Weights of a small GPT-style language model, trained from scratch on English Wikipedia.
Training: a variant of Adam for these matrices, 925M tokens.
Each number is 128 + 24 x the weight over its row's rms, rounded and kept within 0 to 255. Layers, rows and columns count from 0. The size above them is the row's rms in percent of the matrix's.

# layer 11 attention output (transposed), 384x256, rms 0.0513, rows 216-242, columns 0-127
size [105  95 107  97 104  97 110  84 104  98 101 111 106 103 101 111 107 104 121 105 107 123 101  97 109  90 107]
[[165 144 103 119 114 144  75 151  98 168  95 136  82 165 118 119 149  96 140  97 166  96 142 154 140 126 164 132 137 152 153 127 161 138 156 110 142 171 141 124 139 167 138 126  93  69 118 149 142 153 116 131 111  94 132 123 133 153 121 140 112 133 154 136 120 123 134 136 151 159 127 147 111 149 116 128 214 120 119 146  95 123 109 139 113 102 136 137  79 153 123 126 101 138 106 154  93 128 115  75 171 125 100 108 172 107 133 167 101 172 143 140 113 136 109 156 145 109 127 120 124 153 121 134 142 132 134 118]
 [112  98 106 102 130  94 130  53 131  68 100 109 152 121 124 177 103 130 112 134 126 115 156 127 131 126 115  84 124 111 115 100 110 116 121 147 148 107 123 124 113 184 151 111 110 110 133 143 123  88 153 128 166 112 146 146  92 103 170 146 139 112  76 147 101 141 165 111 145 133 132 163 100 123 122 107 156 122 149 131 111 146 103 136 163 140 160 157 134 112 143 156 157 120 129 146  47 175 168 131 150 110 145 154 125 115 128 169 132 124  97 112 133 137 137 124 165 187 144 138 133 145 131 142 136 140 115 115]
 [132 146 122 143 112 124 130 148 115 101  92 117 140 122  99 152 163 146 100 129 128 184 159 148 153 134 111 138 125 132 118 117 143 109 137 121 132 131  88 109 146 149 155 156 151 156 177 133 139  79 108 115 142 144 149 152 152 115 144 142 132 132 102 128 114  65 140 152 147 179  80 107 123  66 128 126 205 120 126 163 144 136 120 155 134 120 159 129 146 131 134 149 137 103 106 164 119 116 141 143 121 122 114 164 157 147 126  95 133 137 119 142 115  95 134 137 137 153  92 102 102  93 192 133 130 114 159 122]
 [139 135 106 141 170  88 156  86 142  99 164 112 130  92 101 163  91 121 113 160 144  96 116 115 131 135 106 108 116 130 101 111 118 111 125 126 110 126 135 124 121 121 126 115 115 100  95 150 135 115 123 125 143 124 136 120 142 112 157 111 116 110 125 168 191 156  96  98 132 146 119 184 115 141 146 116 119 148 108  75 157 107 152 148 161 104 138 130 177 169 100  96  68 170 156 136 168 133 128 144 142 106 128 101  90 135 149 122 118 112 170  36 110 121 116 127 152 158 110 123 129 140 139 117 164 124 179 153]
 [ 80 127 126 129 103  62 136 111 132 157  83 101 141 123 127 142  89 134 155 130 122 146 155 104 156 128 104 154 143  98 127 141  97 141  82 153 160 165 152 167 109  89 152 115 142 142 136  63 125 129 115 154 110 124 104 168  73 152 125 142 148 124 136 175 127 103 158 131 148 130 116 110 107 135 151 132  95 114 134 115 120  83 129 115 158  71 135 119 151 164 152 155  88 161 142 151 160 120 111 159 108 112 115 120 150 160 115 138 125 141 128 135 141 139  95 134 141 156 131 160 121 131 133 106 118 124 127 187]
 [100  80 101  95 122 102 113 123 130 119 106 142 150 101 141 122 121 112 153 161 156 157 137 153 148  87 170 106 158 106  74 127  90 112 116 115 114  81 127 140 103 134  88 170 132 158 117 128 107 150 125 151 111 100 151 134 130 113 146 120 130 164 103 185  83 158 123 126 127 131 123 170  98 139 124 133 126 167 114 161 144 112 140 150 134 156 146 132 119  98 145 118 147 139  97 152  95 145  80 124 105 111 150  89 136 111 136 148 104 106 109 156 127  75 137 155 118 157 105 173 139 132 104 107 127 142 163 138]
 [139 173  90 124 116 156 106  81 136 123 127  91 143  91 135 132 120 119 163 112 183 109 123 120 114 120 170 137 118 126 150  94 143 141 116 105 116 131  74 114 164 119 151 109 105  98 148 132 152 100 144 121 167 118 138 142  84 127 136 107 129 131 113 151 145 112 149 135 113 150  85 136 132  87 142 138 204 144 134 139 134 112 139 119 134 135 148 153  92 128 127 159 118 101 109 141 118 143 173 122  71  98 145 132 144 110 128 120  86 146 140  92 130 138 153 100 158 126 103 105 116 142 121 115 102 125 153 127]
 [147 132  66 103 104 123 168  69 132 148 123 119 114  86 146  93 138 155 100 170 128 101 130 150 129 160 132 132  80 118 149 147 147 144  89 133 100 163 107 155 122 120 140  96 155 141 133 162 127 142 134 124 151 126 119  81 102 135 122 123 183 122 119 158 139 131 101 166 104  84  86 176 111 132 133  95 145  71 144 116 153  83 153 133 105 116 100 145 125 134 147 106 113 109 153 160 138 123 126 129 140  97  97 175  79  94 145 143 186 131 136  99 133 204 146 106 125 116 106 111 162 126 122  91 148 159 146 135]
 [135 102 103 150  86 166 107  79 123 174 174 111 127 119 158 100 175 123 128  92 136  81 142 105 171 158 127 146 106 104  70 137 152 136  88 144 125 140 146 134 144 116 119 126 111 144  94 120 106 143  75 134 147  73 133 100 120 147 118 117 134 130 117 143 172 123 135 102 135 129 115 140 125 133 114 150 111 116 142 139 139 120 129 129 135 138 129 130 108 140 157 175 130 119 116 153 150 170 148 141 125  94 136 144 131 107 102 129 144 114 155 128 139 135 123  94 146  95 160 158 141 108 107 117 112 138  96 187]
 [125 126 171 152 116 159 146 114 100 123 118  95 139 100 121 154 143 139 131 108  99 114 124 142 104 107  78 133  96  84 163 124 150 130 147  97 151 148 103 132 118 102 140 162 125 155 124 117 139 123 157  96  99  80 145 113 134 159 110 137 151 167  83 121 125 144  90 128  94 108 136 145 184 124 151 103 121  91 144 127 134 115 117 145 112 129  32 127 135 107 128 132  80 145 148 154 129 164 151 195 104 115 121 137  91  92 159 117 153 117 121 112 161 122  89 147 101 154 140 116 109 115 132 122 110  96 192 124]
 [118 134 140 117  99 163 131 134 135  70 174 124 136 115 118 140 135 146 137  83 128 153 143 102 120  63 133 122 116 159 131 121  93 131 172 122 123  97 115 124 137 115 103  94 120 105 156 137 161 127 168 157 102 172 101 131 179 174 122 129 104 104 137 165  82 135 145  92  97 120 157 133 136 134 157 162 113 135 105 139 141 125 137 149 145 118 151 155 120 115 133 105 150  96 169 121 115 118 139 135  77 136 132 130 167 168 113 136 148 107  91 132 132 168 131 126 184 146 101 156 157 179 127 142 104 161 146 118]
 [141 167 160 139 166 149  94  95 141 140 147 110 165 121 136 124 129 147 145 146 155 139 108 104 105 115 145 118 108 129 134 154 153 109 107 120 116 146 131 114 125 112 125 124  96 160 124 142 133 118 146 135 101 115 174 128 106 150 141 118  81 137 141 117 169 122 147 142 151  86 103 131 133 127 146 182  54 153 120 143  85 104 154 153 127 111 104  71 137 173 156 117  97 134 114 107 109 121  87 138 117 101 124 134 115 127 132 167 104 126 120 137 146 104  76 126 115 103 140 123 106 160  69  97 119 156 105 127]
 [104 128 113 136 165  98 180 121 122 135  91  76 173 187  88 114 134 131 172 145 134 119 110 110 116 168 143 146  92 118 108 124 150 151 113 134 144 148 101 154 147 135 142 111 151 153 127 113 141 137 153 131  96 116 135 148 144 105 173 120 137 146 128 149 110 144 186 190 111 176 110 110 142 135 127 115 128 135 126 140 127 122 118 125 145 125 173 131 126 126 143 119 172 122 127  90 141 119 173 159 115 110 144  97 142 135 136 110 127  95 113 139 145 126 170 138 155 154 136 125 138  91 144 109 142 154  93 129]
 [132  99  81 100 158 145 151  93  92 114 109 152 142 131 135 161 115 108 125 129 122 152 162 146 114 124 105 100 136  91 125 179 125 115 108 141 110 141 118 115 104 158 106 153 190 127  92 130  97 132 132 150 115 140 148 193 152  93 135 120 129 140 121 149 114  89 150 144 138 165 170 124  92 116 131  93 134 136 140 112 107 145 140 105 114 148 141 100 137 131 106 155 127 130 119  92 121  89 137 135 191 162 154 110 135  95 136 100 156 117 155 118 138 133 165 110 114 132  75 106 128 124 129 145 189 126 160 143]
 [104 150 176 145 115 115 125 146 157 106 154 173 159 134 112 121 152 145 108 108 136 206 118 153 113 134 162 117 126 142 126 105 138 148 132 106 157 104 170 110 137 142  99 153 112 100 116 117 115 121 121  88 123 105 138  91 138 155 155 104 134 148 153  80 100  96 139  90  95 122 130 139 161 152 120 165  83  90 124 134 136 140 123 132 145 124 102 133 129 123 123 109 171 109 162 122 112 113 122 149 118 149 163 126 123 119 122  70 127  96 122 150 130 117 137 153 125 107 161 119 145 137 159 124 150 116 138 132]
 [108 113  97 147 159 120  98 154 124  77 133 142 161 134 157 148 139 116 108 104 100 106 101 157 134 118 135 152 152  74 118 189  83 119 124 141  69  88 130  97  93 133  85 143 102 155 130 125  94 146 172 160 118  98 120 117 134 110 177 141  88 111 111 112 148 126 133 105  95 130 130  98 120 158 119 139 155 120 109 136 127 145 109 104 149  77 138 133 125 124 139 165 130 125 126 115 130  78 134 102 127 158 124 153 117 105 165 128 128  97 155 119 127 116 136 126 174 164 151 165 122  99 103 139 105 163 131 114]
 [118 142 152 135 157 159  99 115 145 124 171  92 152 150 102 120 147  93 129  93  82 163 140 109 146  99 109 142 140 143 127 166 114 102 118 131 121 125 154 103 143 128 148 114 149 128 120 100 127 156 153 117 117 151 166  82 148 162 145 121 138  68 135 140 133 129 137 116 137  90 154 131 111 110 129 166 100 135 115 138 118 132 134 166 123 109 178 111 147 140 139  90 106 135 112  82 137 105 101 142 143 152 125 111  96 145  96  93 135 123  94 111 140 118 111 112 194 145 118 133 105 150 130 147 135 154 137 129]
 [134 140 102 148 146 126 136  95 118 122 158  90 138 130 128  72 125 119 149 135  93 127 156 168 163 134  90 135 114 123 121 114 136 137  83 158  68 123 118 146 139 132 110 118 135 110 114 127 132 109 162 161  71  86 106 111 133 119 117 133 140 114 103 115 150 122 128 160 117 153 126 126 128 110 115 146  54 165 184  98 141 154 173 141 130 151 151 147 110 113 122 155 129  73 137  98 127 118 133 103 139 143  89 105 110 121 145 141  84 116 117 130 131 162 153 132 147 107 138 106  82 125 116 174 158 168 146 122]
 [100  94  81 100 162 144 163 136  84  85 107 112 151 130 140 141 120 160 154 159 119 139 139 175 104 123 125 149 177  91 104 124 140  98 101 159 162  89 139 120 158 158 138 159 156 140 126 116 129 161 115 114 122  92 108 144 105 180 116 127 124 200 145 139 115 159 127 137 109  90 124 108 118  93 165 116 125 121 171 115 119 138 140  92 142 141 114 129 122  86  80 163 126 100 121 150  93 101 123 141 138 125 145 142 148  92  81 108 118 131  96 174 148 100 136 135 126 153 137 130 126 139 148 122 150 118 123 109]
 [128  71 151 115 142 145 152 140 134  72  73  96 150  97 147 127 120 116 168  88 149 153 124 103 128 117 128 136 123 139 146  97  96 129 147 123 117  69 148 130 125 137 103 132 109  98 100 140 127 158 156 133 109 136 169  94 111 165 103 156 101 115 145 117 114  95 164 123 111 102 123 142 132 145  97 164  61 166 134 145 123 116 134 154 139 135  98 111 120 138 145 158 122 128 137  90  95 108 146 140  81 139  88 160 143  93 160 120 151 163 123 168 156 104 116 149 107 120 124 138 138 154  97 121 148 133 111 151]
 [ 81 163 115 136 154 133 100 157 163 162 118 159 114 135  84 130 152 116 118 118 137 129 162 100 128 176 134 119 112 112 133  98 139 123 139 164 129 147 112 104 108 145 122 130 133 157 167  82 143 127  90 140 126 152 127 143 115  77 118  85 135 127 156 127 140 104 114 134 140 131 132 108  90 152  91 163  94 163 145 117 131 156 117 143  85 122  96 114 121 133 182 138 130 141  90 118 156 101  75 137 132 174 129 137 155 143 136 121 116  86 108  85 119 137 151 152  88  85 179 127 161 161 133 145 150 114 104 138]
 [148  86  82 131 129 134 152 144 134  83 155 141 133 107 160 133 146 160 112 125 116 126 151 183 148 188  93 109 117 100 116 124 101  84 136 141 149 113 112 116 121 135 120 136 141 117  88 139 128 109 123 111 117 119  73 162 141 131 141 122 125 138 135 148  94 115 157 147 103 135 104 129 135 139 102 128 142 107 133  89 134 163 141 131 109 128 140 147  99 110 119 109 153 120 145 167 117 103 147 131 165 145 126  90 163 116 157 160  89 117  92 111 129 146 153 115 173 105  99 135  86 133 142 148 105 125 125 112]
 [106 128  93 147 116 111  96 158 104 105 122 126  91 116 163 115 167 113 130 116 137 155 101 123  95 108 123 128 176 122 167 130 131 140 108 114 101 152 112 128 130 166 142 125 102 123 151 115 170 151 115 164 126 160 164 135  70 114  88 161 126 131  95 130 206 109 120 161 120 121 134 110 133 117 129 124 124 108 106 142 143 144 131  69 152 123 114 125 159 178 136 145 150 126 145  95 110 133 124 122 125 124 122  99 111 159 133 121 105 170 117  96 124 124 159 152  93 142  92 156 152 168 155  98 106 147 143 119]
 [172 121 107 125 109 162 128 140 109 132 113 126 101 134 144 104 142 145 120 138 135 141 179 126 126 108 128 140 155 140 177 142 152 143 125 123 152 149 109 142 163 144 140 164 125 103 108 121 114 111 161 101 150 125 160 172 120 152 100  82  83 139 149 113 159  99 135  99 124 116 122 157 114 114 121 108  93 131 150 128 115 100 114 122 142 130 131 164 142 147 108 137 148 185 133 158 123  72 142  99 205 109 135 128 113 122  92 116 148 115 143  99 154 160 109 158  94  88  76 135 136 119 105  96 117  90 173 104]
 [118 158 128 123 169 141 102 132 109  95 134 135 157 140 124 128 143 150 110 135 164 120  83 119  98 112 137 119 104 142 151  80 121 126 157 108 105 135 148 121 130 159 171  92 135 113 105 146 116 135 170 100 175 167 134 162 118 131 135 131 125  99 132 138 142  82 152 143 135 170 145 136 151 126 143 142 184 151 119  99 109 131 146 128 141 160 166 128 113 146 113  98 135 159 145 119  92  70 130 140 110 116 135 103 134 143 120  88 115  86 122 137 152 118 129  95 144 149 151 107 127 121  98 170 114 157  96 128]
 [122 113 138 140 139 139 147  84 182 146  90 157 135 142  85 123 127 136 118 145 123 157 174 110 167 132 100 129 101 161 135 135 111  93 144 129  96  86  93 104 143 108 156 159 117 136 168  99 127  80 144 173 106 150  95 110 163 142 112  95 142  80 130 110  97 109 116  77 131 115 104 114 115 137 123 145  73 147 132 118 160 115 117 105 134  98 134 151 154 137 151 118 135 119 173 127 105 132 164 181 146 125  99 165 119 191 121 131 120 105 100 119 143 138  99 116 143 103  92 188 168 104 184 172 137 125 170 160]
 [127 141 129 142 167 178  91 152 144 145 154 129 143 170  95 121 162 120  84 124 136 112 148 126 121 161 163 155 110  97 137  99 112 135 145  94 114 159 144 144 120 109  96 155 117 118 106 114 179 119 129  78 150 135 152 154 148 114 114 110 135 131 152 126 142 114 120 129 139 141 109 136 174 169 115 173 173 147 134 127 146 177 116 138 113 150 121 139 113 142 132 138 110 128  89 117 130 162 138 114  91 109 160 160 135  71 145  69 137 109 113 115 129 154 121  95 106 109 162 114 163 133  94 143 109 140  89  91]]
# layer 11 attention value, 384x256, rms 0.0496, rows 217-243, columns 0-127
size [ 96 102  95  99  98 105  84 104  97 100 106 101  97  97 112  98 100 108 105 102 110  98  98 111  89 101 107]
[[113 179 130 167 134 102 157 169 176 158 139 128 120 109 126 112 153 153 116 109 104 141 155 107 107 129 153 122 137  84 163 129 116 169 110 117  94 119 140 129 179  98 125 119 145 160 165 127 132 151 157 107 116 126 107 111  95 117 132 133 149 116 207 104 111 134 100 120 150 106  89 143 110 145  78 126 106 115 157 153 124 156 168 115 175 107 133 148 115 134 153 108 166 136 130 111 184  60 141 125 144 144 109 125 121 126 116 171 131 147 143  96 106 120 105 111  91  92 114 120 138 147 128 108 125 146 104  88]
 [106 143 129 155 115 137 137 131 167 146 163 132 162 155 108 152 173 136 114 166 165  97  76 119 121 149 149  92 121  64 172 104 124 138 137  97 119 124 167  92 118  92  92 123  75 123  70 138 117 162 153 121 141 118 112 111 131 137  96 147 110  91 146  89  91 158  84 111 148 114 130 155 102 134 119 133 126  85 128 135 123 176  98 143 110 121 110 142 136 115 137 123 157 125 175 118 126 122 167 135 150 105 134 105 128 135 176 134 146 153 136 136 132 163 110 113 103 129 123 129 142 159 109 121 109 146 119  74]
 [124 115 134  79 143 128 138 146 138 114  89 145 133 101 120 101 152 101  95  97  90 114 136 153  90  99 124  91 116 120 123 141 169 104 119 142 183 142 117 124 141 110 114 121 133  96 144 114 130 111 126 138 118 136 150 104 116 130 153 137 130 113 121 142  94 102 124 165 133 121 166 120 170 146 128 108 123 139 170 192 104 154 111 108 135 162 168 152 176 136 125 131 150 101 127 148 138 145  80 147 101 133 104 130 160  94  98 109 119 134 146 128 101 136 128  80  70 153 105 160 115  69 131  91 147 140  96 119]
 [146 151 122 122 141  87 134 153 169 124  89  98 106 126 121 112 124 102  91 105  89 137 119 131 149 122 150 136  89 143 161 118 150 129 172  82 158  89 133 131 129 129 117 165 139 140 107 149  91 156 153 140 113 112 176 100 189 141 164 109 148 124 126 115  92 108  76 127 126 144 123 148 143 105 118 105 138 108 121 151 133 162  89 123 122  91 125  97  87 149 162  95 160 133 137 158 152 110 125 133 108 110 124 133 105 143 111 166 154 105 120 100 159 108 149 136 113 128 108 121 162 121 150 147 153 124 169 125]
 [109 113 140 105 106 159 130 145 173 112 125 115  76 119 128 147 136  83  93 103 169 115 133 130 134 155 140 159 140 141 193 112 149 126 149 190  90 117 133 121 153  99 121  57 115 108 132 165 121 141 129 104 128 141 151  70 145 177 107 151 135 125 156 102 160 135 100 134 140 129 130 137 157 132 132 105 139 109 156 120 111 190  90 137 205 104 169 162 104 186 111 142 121 114 160 102 140 154 186 152 118 142 114 137 144 100  77 124 113 107 142 134 103 107 144 103 112 141 124  84 120 114 153 154 152 135 158 109]
 [144 133 146 107 151  91 122 135 123 124 149 180 137 157 126 125 105 118  98 116 136 138 102  96  66 130  78 129 105 136 137 132 125 203 132 166 126 115 193 126  94 164 102  93 163 157 104 126 110 139 144 150 140 137 148 135 132 138 149 181 126  95 149 117 113 149 111 131 145 105 140 133  94 134  82 118 131 115 126  86  91 127 167 126 134 167 135 150 130 116 172 148 166 122 104 135 151 116  93 103 132 102 133 132 100 170 135  99 154 115 119 110 100 110 108 109  86 146 104 176 171 126 142  83 147 154 117 120]
 [129  93 140 176 138 112 128 145  66 109 142 143 142 114 119 152 129 148 145 119 115 120 101 119 152 102  95 144 128 120 133 117 112 160 139 141 122 111 136 156 159 132 172 122 129 162 100  99 132  89 127 123 145 111 118 152 158 157 159 147 132 140 149 103 119 127 137 140 150 144 126 121 142 105 149 121 127 140 121 139  87 127 118 119 164 144 151 140 145  58 133 151 167 151 101 161 126  74 145 168 136 124 142  83 154 118 112 137 122 146 132  72 161 103 110 106 152 104 120 163 137 118 131 119 157 103 142 147]
 [131  94 145 144 138 154 102 123  98 122 131 144 110 148  96 150 120  83 133 103 108 136 106 117  94  87 121 155 140 165 161 123 132 200 142 120 133 123 104 133  99 128 170 130 146 144 122 114 136 132 158 148 134 123 131 122  87 131 148 139 147 137 133 127  88 112 189 175  99 123 190 171 121 128 146 108 114 135 152 104 120 163 117 170 116 147 144 123 145 118  95 116 134  74 135 123 123 132 118 132 147 169 111 118 104  96  97 132 110 116 123 136 107 117 129 164  71 101 137 171 165 104 134 140 146 153 118 155]
 [121 134 139  99 143 100 230  93  99 117 125 152 146 126 133 108 119 125 103  75 170 137 148 123 150 142 138 141 122 156 119 138 163 133 124 136  79 122 135 111 160 150 169 122 131 100 163 124 109 115 137 168 129 156 109 187 157 146 131  76 159 118 153 139 123 135 127 110 153 156 147 150 122 132 114 157 137 143 103 138  77 148 131  98 117 121 146 147 118 133 126 117 149 137 104 170 121  80 149 113 153 121 134 121 154 123  95 131 140 104 136 121 122  97 156  69 169 102 101 129 119 107 152 133  98 123 122 124]
 [149 126 122 146 129  88 106 154 103 118 145 114 135 161 110  93 124 119 108 156 152 152 120 180 141 206 139 150 128 146 124 127 152 166 116 154 126 136 108 116 107 129 138 132 130 116 133 131 149 146 138 141 136 105 145  89 136 114 137 123 135 174  99 123 175 104 107 128 139 135 106 120 118 105  90 120  94 156 106  95  98 146  90  89 114 117  99 144 115 145 124  96 107 144 137 131 138 125 136 119 131 141 142 106 110 102 150 148 168 129 178 158 120 150 108 133 146 130 148 154 116 123 126  94 124  98 112 139]
 [138 171 118  90 112  96 112 135  74 124 106 143 112 116 133 139  91 103 126 110 147 144 142 119 134  85 101 160 144 159 135 139  95  91 140 120 142 126 123 146 144 160 172 152 149 105 143 114 118 121  77 116  98 157 102 127 146 115 134 119 137 117 147 199 118 136 138 130 138 159 149 155 118 129 137  54 133 143 117 111 153 157 103 126 166 124 122  80 114  98 131 147 138 104 125 152 136 129 172  86 150 146 120 122 146 168 117  67 131 111 117 161 139 119 145 144 136 147 126 148 147 137 148 127 121 168 132 140]
 [125  79 125 102 128 144  71 126 148 127 161 133 172  95 145 153 134 127 116  91 102 175 128 114 146 101 126 126 161 134 177 154 123 143 112 117 128 119 136 129 156 115 147 131 114 116 129 161  82 122 125 130 159 140  93 108  90 163 102 136 120 112  91 169 109 123  97 123 113 111  42 129 138 104 107 126 137 111 178 170 106 155 112 106 130 131 112  81 159 128 136 136 150 112 123 147 136 134 161 125 122  97 121 113  92 136 143 124 121 105 105 143 168 108  95  71  92 142 119 121  95 173 118 128 137 133 139 154]
 [113 115 144 187 122 123 160 152 172  76 113  79 143 136 157 159 164 121 137 125 147 141  99 199 129 158 162 104 138 168  90 124 119 127 141 156 119 133 127 105 109  76 124 101 139 155 118 137 124 113 120 107 142 122 128  55 102 127  99 125  92 107 129 137 133 179 118 151 123 109 102 120 167 132  74 128 134 118 109 111 127 149 118 127 147 157 153 137 154 143 143 106 123 145 132 125 155 143 135 109 106  93 123 117 135  92 115 149 139  86 125  90  84 140 134 133 142 168 150 114  93 139 140 179 109 126 114  95]
 [138  72 125 138 121 149 111 135 129 127 127  95 147 148 131 113 104  99 124 144 101 124 139 162 147 141 134 176 150 190 120 123 135 115 143 130 107 120 124 116 120 104 145 152 112 110 134 159 115 130 106 142 137 124 110 157 167  97 133 159 114 143  98 159 142 125 147 136 133 125 150 126  80 144 144 102 114 153 115 150 128 110 122 103 117 136  99 154 134 168 144 149 106 110 103 124 133 132 122 126 142 117 133 121 143  78 152 164 102 133  92 106 154  72 130 123 162 117 127 118 127 135  99  96  99 128 125 133]
 [125 148 138 181 135 151 136 118 115 115 159  89 120 135 101  98 116 160 160 156 135 145 165 123 152 145 119  89 148 195 193 113 122  89 134 153  83 109  87 111 106 127 183  95 111 138 137 134 126 149 104 100 128 141 117 109 124 140  61  74 118 131  86 105  87 168 166 130 155 125 118 151 135 146 140 131 130 131 122  93 165 154 132 128 147 170 140 101 145 153 112 123 106 128 180 139 137 124  83 150 132 123 128 128 141 124 128 125 140 128 107 166  88 107 150 158  60 123 148 111 118 140 114 125 137 117 108 123]
 [137 151 109 136 122 163 149 118  97 152 140 112 123 128 121  56 134 173 105  79 126 107 131 121 139 134 161 129 102 111 131 164 139 127 106 158 142 139 119 128 156 118 143 162 131  88 135 146 132 114 111 154 136 114  79 132 100 132  85 179 127 173  90 162 116 111 146 102 115 159 141 104 130 147 141  94 107 151 174 145  87 149 114 109 151 101  92 100 109 106  90 138 153 110 111 143 113 102 169 137 108 131 106 167 154  94 152 137  95 130  71 140 115 133 121 185  72  82 140  94 120 101  90 151 161 112 119 148]
 [113  92 122 150 138 156 111 143  80 118 141 131 119 135 143 110 166 144 142  85 158 114 151 128 152  90 152 112 142 147 106 136 149 139 143 120 160 162 121 130 111  88 109 130 147 125 109 105 113 136  89 132 124 175 147 126 106 116 113 124 125 160 109 103 115 128 184 124 161 105 142 110 141 133 152  95 140 112 168 133 128 116 151 153 152 173 134 108 203 150 123 136 109 166 113 146 116  71 126  90 118 119 148 147 161 135  76 121 129  84 137  86 107 121 130 139 145 165 137 117 149 163 124 109 130 126 101 179]
 [103 115 129 151 120  96 154 129 213 125 145 146 130 140 176 162 116 146  99 142 128 127 146 156 206 124 164  92 122 130 136 114 100 152 160 127  97 133 125 141 120  90 100 124 141 152 158 173 125 115 100 153 121 128 140  89 147 119 127 115 142 107  99  37 152 155  74 110 144  97  77 109 143 180  88 140 118 127 105 150 145 145 140 147 124 111 151 144 141 143 138 150 154 153 179 123 135 146 143 164 151 126 100 108 110 145 140 119 140 164 114  77  98  94 144 139 143 131 141  93  93 146 125 166 121 165 147  88]
 [121 195 113 173 124 120 119 108 121 174 122  80 131 133 109 117 156  85 141  99 108 182 122 155 132 151 144 154 148 162 118 121 126 150 108 154  77 116 120  93 119 135 152 128  90 118 162  87 122 115  96 122 123 146 124 149 169 108 134 123 149 162 134 148 193 137 125 141 135 150 132 118 115 154 101 116 131 116 175 120 137 156 118 128 171 118 103 119 142 132 124 130 114 123 153 140 106  91 125 137 137 131 139 116 149 123 117 122 102  61 111 193 122 123 144 131 185 154 139  98 133 144 147  97 145 100 105  87]
 [137 105 118 104  88 144 135 142 133 234 125  84  73 133 155 191 115 107 117 135 136 117  79  98  93 110  87 106 149 147  87 144 143 152 157 100 147 128 123 136  98 135 143 146 138 124 119 121 124 106 136 117 141 105 152 103 119 152 175 133 128 144 151 156 125 144 142  80 138 126 116 121 144 146 142  85 130 111 114 105 139 111 126 156 146 164 132 109 128 134 131  98 102 119 120  95 141 134 129 125 106 131 143 143 130 133 114 145 125 170  93 144 124 130  98 100 139 125 135 123 129 113 137 157 102 163 121 129]
 [126  88  99 133 121 111 127 149 112 164 100 117 146 157 136 116 126 134 171 113 140  91 111 102 124 127 128 138 120 131 132 107 134 126 126 111 103 134 142 175 100  82 117 119 120 122 176 148 143 113 138 141  97 122 141  94 128 102 100  86 112 131 107 160 147 137 125  93 160 133 117  90 174 147 147 139 123 117 187 137 158 113 144 120  94  92 160 164 139 142 147 119 136 153 130 102 159 124 134 148 159 149 128  99 121 103  73 117 164 201 176  40 148 136 133 188 130 149 142 146 126 135 135 157 130 162 149  87]
 [136 182 178 146 142  97 138 117 151 130 115 132 118 145 115 119 149 142  93 136 102  92 167 159 196 137 135 137 121 106  85 122 133 157 159 115 120  92  82 105 128 128 142  71 131 130 104 161 105 123 182 101 115 107 111 143 157 138 155 127 149 129 127  96 114 112  78 120 129 104 133 153 130 128 127 124 137 169 122 111 112 142 152 161 123 124 139 136 108  91 110 142 127 163 144 106 160  98  59 119  98 119 120 163 122 143 138 116 151  90 131 148 133 156 116 121 130 166 141 114 124 149 118 178 167 101  30 133]
 [142 114 139 131 124  41 114 153 171  94 121 163 158 167 124 153 142 149 135 120 124 134 119 201 142 118 125 113 150 111  74 105 108  79 171 135 115 112 131 123 119 108 150 107 102 149 130 159 146 132  88 134 122  92  83  90 133 129 130 168 143 119 135 160 138 128 130 141 123 118 115 130 143 128  92 116 141 163  85 146 142 132 135 128  93  86 112 122 114 144 110 146 135 105 133  82 134 139 100 137 104 136 150 128 143 113 110 177 136 136 144 114  91 149 140 130 121 170 125 126 107 156 145 135 111 129 122 168]
 [128 134 132 165 120 155 104 114 160 139 133 115 161 104 150 144 115 130 155 162  53 139 122 160 140 123 122  99 142 138 120 159 123 154 124 141 149 125 108 133 134 102  94 126 209 159 153 128 151 134  97 113 117  89 108 140 117 129  90 117  92 136 120 160 103 139 105 151 153 125 140  97 107 141  93 131 146 155 133 122  93  97 137 129 124 151  81 111 153 140 122 125 151 131 112 135 165 119 137  59 143  89 142 155  74 145 151 124 145 133 122 141 137 114 176 153 146 126 150 126 101 126 150 132 161 109 143 137]
 [132 145 132 114 133  85 140 134 102 130 144 108 123 119 111  76 115  86 113 112 137 134 128 153 107 135 125  90 139 106 120 134 185 113  98  81 134 152 174 122 132 104  92 104 122  92 109 103 138 146 158 142 117 132 158 132 127 116 140 174 142 178 129  91 135 133 170 148  92 201 151 130 104  74 105 124 127 112 112 143  98 165 119 114 123 152 109 122 158 141 138 111 113 118  90 128 113  73 142 116 141 134 121 139 158  89 104 126 150 180 157 137 148 108 123 134 120 140 130 102 112 133  98 115 109 141  96 105]
 [143 147 128 102 107 124 102 110 109 158 113 117 146 115 129 186 110 145 159 140 122 134 103  91 133 106  98 120 142 137 134 129 114 151 143 173 113 133  86  95 111 161 148  95 115 135 156 158 123  96 152 119 170 121 138 115 110 114 138 100  82 150 130 139  90 133 171 136 106  93 123 137 148 134 112 104 121  97 102  59 135 122 178 147 132 127 113  95 121 138 131 144 129  85 142 160 140  67  94 160 131 132 120 119 102 165 159 212 124 202 172 157 127 145 114 115  95  94  91 146 112 173 116 126  91 107 148 194]
 [124 105 159 160 132 104 138 116 103 131 118 171 130 149 141 139 104 117 160 139 130  87 129 140  91 125 117  84 108  96 129 127 135 134 146  86  71 123 107 144 179 112 165 161 119 155  83 135 114 151 148 112 123 128 152 139 116  95 126 133 125 128 143 157 108 128 113 109 114 124 152 173 150 149 104 123 134 177 101 147 124 132 162 169 155 175 107 173 146 107 161  84 138 129 114 155 173 118 114  62 100 125 157 149 172 123 112 127 143  87  93 155 145 123  84 133 155 122 147 134  78 131 111 151 122 146 114 159]]